python train.py --n_head=5 --d_mlp=832 --vocab_size=8192 --activation="swiglu" --rope_base=10000.0 --rope_fraction=1.0 --bias="none" --lr=0.00952 --grad_clip=2.0 --schedule="wsd" --decay_shape="cos" --batch_tokens=[131072, 262144, 393216] --train_tokens=818200000
Each number is 128 + 24 x the weight over its row's rms, rounded and kept within 0 to 255. Layers, rows and columns count from 0. Numbers have three digits each. The size before them is the row's rms in percent of the matrix's.

# layer 2 MLP gate, 832x320, rms 0.0414, rows 810-831, columns 160-319
099:123107141085117129093103122161111110168149098124130134157102154092128149173072091166147126105142130123119071146133122076147147107137119153143152162101177126111144169110109120114117136147118144092166116128122132148105144151109177168154074121126148135120153143119144099148130109113188132124159128111151108088179096147118171116110160117130153086155069107116119103169152114142132105085116155130127162097103103117143145178147135100147109110121163127142107122124111112136134178122156135
092:144086136109148124132140187089163158139162133171148111114133116105113099119149096128122129114110088153152131180142173127131175089093113122170161123125134141131130128116140101140113132123101109105108154149156095144109124117148123139150144143111128124114123114101114158156148170090130139140146138178125116136153143132174110134114111086171089144145178158095124141144123142110102142148125130127148119159143152081110126091166121133138142151146107151121101130146126131098153110129074090
093:106142092125105102083140143163096141115163150110080137163165141150163100131141129084126137135108129129148142113165089108125100162122149122110156115099157171154110094168107112117128127091139130123098109108127103129144124129150137142142150152112110145142124139115106153103132177104139112148180155136122113099147103105130112144077180119065143141134120131170116122128086142111125119112189142167102197143122103143093124101149141130113119152121124134128086157128106096146130124142118090
096:136089103104102139136153142141150127145102151120148087132072116089083124087141102147153147180120125177108128118104145118101128111121124130091120129136170166118099120141090138125100161147157127126123098137109114125163155164107146150146154128134094121105117150138107167153163140116103123137169138133123164143127137108139077145043140132112097131128162137178126146142101134129124109086131139088166122136178154164105179105154094084099121130151153085161178145165122151099126100151137147
095:112092130183151158117139090125162103143132155138118146119124176099120127163154111138096124132103126144126149113120125115092142123150143124143138108137078149106130129101123121173109111117157103140126083134105110128117150135101149149109134144172146098095111088125152145142136187113074108144133109112130116088139102151106138161077111151137134154153111138120119145140102092160162137158189106130103110116138131134112154151129158134132151139131128112144137113114133107095090129126160099
093:129086128106123112134112139122121132152138173143106152115149128132125114157108179111168123134113140129128152195142094140105066125081129125111171145102092128150081142113136143140140154112136124116114126112131125106115140137110156113186188160146138120116147090132116132098146145172152152158122134135132120132123149160150097133085091118162110151120135112135131133144144114144131131124127115190117122116097130140160137106122132091083139110128125111095120205166111129142080148106121154
093:136120129156141134119180108139103095133155140154099149139119138132148145136187167120170118128105126149136113116142097126128115131088134108102157093114126120183116129132120137136121125170140206099168119090150147157160160107142148147164102107110125164112167106133130106134130084150112162105123134134122141129134142118101115139112098131113126139126140115097155125110122120143106148130099094075112111134128095141107141180157107107134153143134152126149080128105122168126100136126120198
100:087099170148110124124131113074138135121117185137138130127113104116105120141134099139131104120141126118152127113144124124127137127103141185102112146144175152135128110135112103135171113124090112088129112112155189138106112185148094103118091124115131111159124136144146150167149142086100129075113113133159162123105162127157119159145094151141164151128135116098176106152131162091109158120112140097136124146174122108149133116145135166090171074113133130126123125099144120098135143114139150
092:156155156121135124140087140115099144126122080126126112148130107139121140116146142127109117142114152109164124156097068126129093111118162142147120110138099166109129136165103156125139118157129152128113079136111149143113141137130118122140109126103145112119116131156070130180128124114134141120124120112113123143138153102074096102108108120137145118136130106156116087122115125120110177150190135134145143140120143147131099127064113192112120151111150095137102122133138110132123103117142155
100:126137090139130106150186117151169135117094153145137087126139142172127086134123095150123162124195091153117123139162100113113130161107130115118145120085163157123171115108118136114125148147095129100123100103144135133109149151131129139104098139110111143129142168137107136119123142105136111145141115102129116136129115116167107105125117094099124138077124168140087145132080176155127125155147173147074156142119137169141161083165141151139148120145149092136106127101205080112157143158165136
097:141129127133126112129162133122117160142122120114159179110178125111188128151143111126149097120125167126151173117124148147102187122134154114119161132101128104154124132117132149149151093142160092069181120145166132119155131128107113111120103138136152141120142136131129158141134171094102103147096128086106130175156199125156106093137107136154134101155158156147136137125103170166103088149140113106094130104133138143097106070095148121140109128177121103144143132120121142120135096147164173
104:146136143120123125102102131109130141100112139135099116132149165125139182150128179115130149116130136112147128120108129136130117169145152109154141140186155132127131103123145113117119149133147139146114116150101148153103126164094146143142107142149165171122091145116153138156147113144142176153118124112147157143113183137103143123139149168121109166121125153154178117169174113086145129151129126161132093130083104144104087137123131144128115128144112108092172090094159156143108140149117119
102:158137128112104146145083149176144144136124096149100094108161089139122135116124173126108125159140112173169122150105119143124146128112112201133116164136125129109160151099125118147115114130107156124124140133131142124106102117118113176123134118174145105117154125089150168084141098080142116109126126143147124131122116126142165139153156106132131131124114113111147133136099100126105099097122134143135121147114121146116141162147145124094100177141158121157100118143140111187121128134094131
097:129125118122124122132156137123110155145181101130111143141177149116132159147128142092136105157146131144145080124141055102080121134141116184111100087122109125165138170126098134097129134095107141121109111128126135147163109105141102158108153123158123134164127140130113161150112141104141136136138137181127154164135124125139107133177104112149109090109154136116118149087136132152132094094164111094115144154139146129137130135125110096150109142104121148112166144122147123108131093102125152
100:115131135095150130133121125139131098152123087132152120121135128074159167130186108159107140156129145164132152111145146118140178162120096084110181141140138133166146150118123133105112146128110144157090105113112131145119153129129102104103124128134108116134141131138071145096117133134093141151109140111101108189142118134145137059106128153116156088164154127138122123150167122131126130125112119089139152110140130171109151141091134086144118157083107112108100105137114140180124153129150147
109:122134121148153119138156143108117111166115110118116122127128133124148123136062152156118162124104140126135112148134132133179138078064156121131138125128185159143101122146140094140097116134184123190129177100159124131123128118163141142141106092113092117132144137142168116150138153164146105132164106140088138141089147141155114090102129126108128126117176091126119127100113131125122131219194143155131124118156146149099135157116150142080128105135171147144122127107112133144175116159152149
096:124149126139122106132089146095152071141107152095120117144116120128123119160169105148142089128134100147166107078124173107164121100120140171129109122145124164123114126122124106088091114172189112139115141133089065123128118153134143137135092110130112117146118107099133123093113092078130114100150129133126097079153143140115152132090139134118135170121150121127136135123082133121109116130151118107089149121153167080073148181100094122152107178137099140158118114121165140156124130154127125
102:137125108157142124146108152143088141185134123138131158169166131107151090117119135144126171134102112101150120165158120138158071117162163166112124135084114105142110131114105149135107148125132118131110130127119077123140128122166161085165112130141158147174114122102095113157161119137106100145087100111144114106101127129151153184117191172148153170133104092174164147115129131107124122145121117098083121125147133125205105081151162116096119145131130128152116114119132164169099158160108101
097:159117074132122164144139162141139176119183183141094111107140110103145134130096188114082106131102131155123117122108134123087073134137137095085145126116106135121159120181141101112127173136154107111130152140151141109152149124148136158157128170132102152140127119153140196128139103116161153160115153129131116145139118154108133113147140120125128139114077157092130098182179139124109122127153147102082123121103146085138100181070108126194162124100130153103137158123163112122125144126141150
111:087118136152124104090116109129144170177130143161114085124113140105112162112112094117085124162148125096143126124158135073117138095127131133129102147121153142110160178106108151079125116138110145121154099144106079119206142106131093156143116116158137117096088142109118089160148135130093123174111150116120099101171125131144141114142164066077097120157132092119151132181136120153119117143095116146091116095164099152114139138131160122171112149161121129121122098160079114112122158120178113
105:101105098150112125120141155088125125158165168136126119129150111136154116114147115108123142109159138117124122093158134145129144160143128165120109110100081157135116083136138130134109109166125185108199097096090132159154157159169154154123175107116166078137162117141142141105125126170156127121112139129185146116114116128155122136162166124140167111155116141126144136122127121121126125144082131140123125091150145117144107150101120101187103086134121132156117138100107112134185088108114136
102:113135128146179133109193170113138090080137149134120136112103118150129099144121128096105137124134122114097132122111157157102123131157118138160130192129085128149136119119140135059076138125169111150112116149125110111069108117124089121100075133116086087142141101113161113132135184119101115144138134134162139136142146147110125108145197124153101173092127149105077158155130134116121172161104113109097115133126132158135124126113111109128116143128172147114156122140099122101140150105096123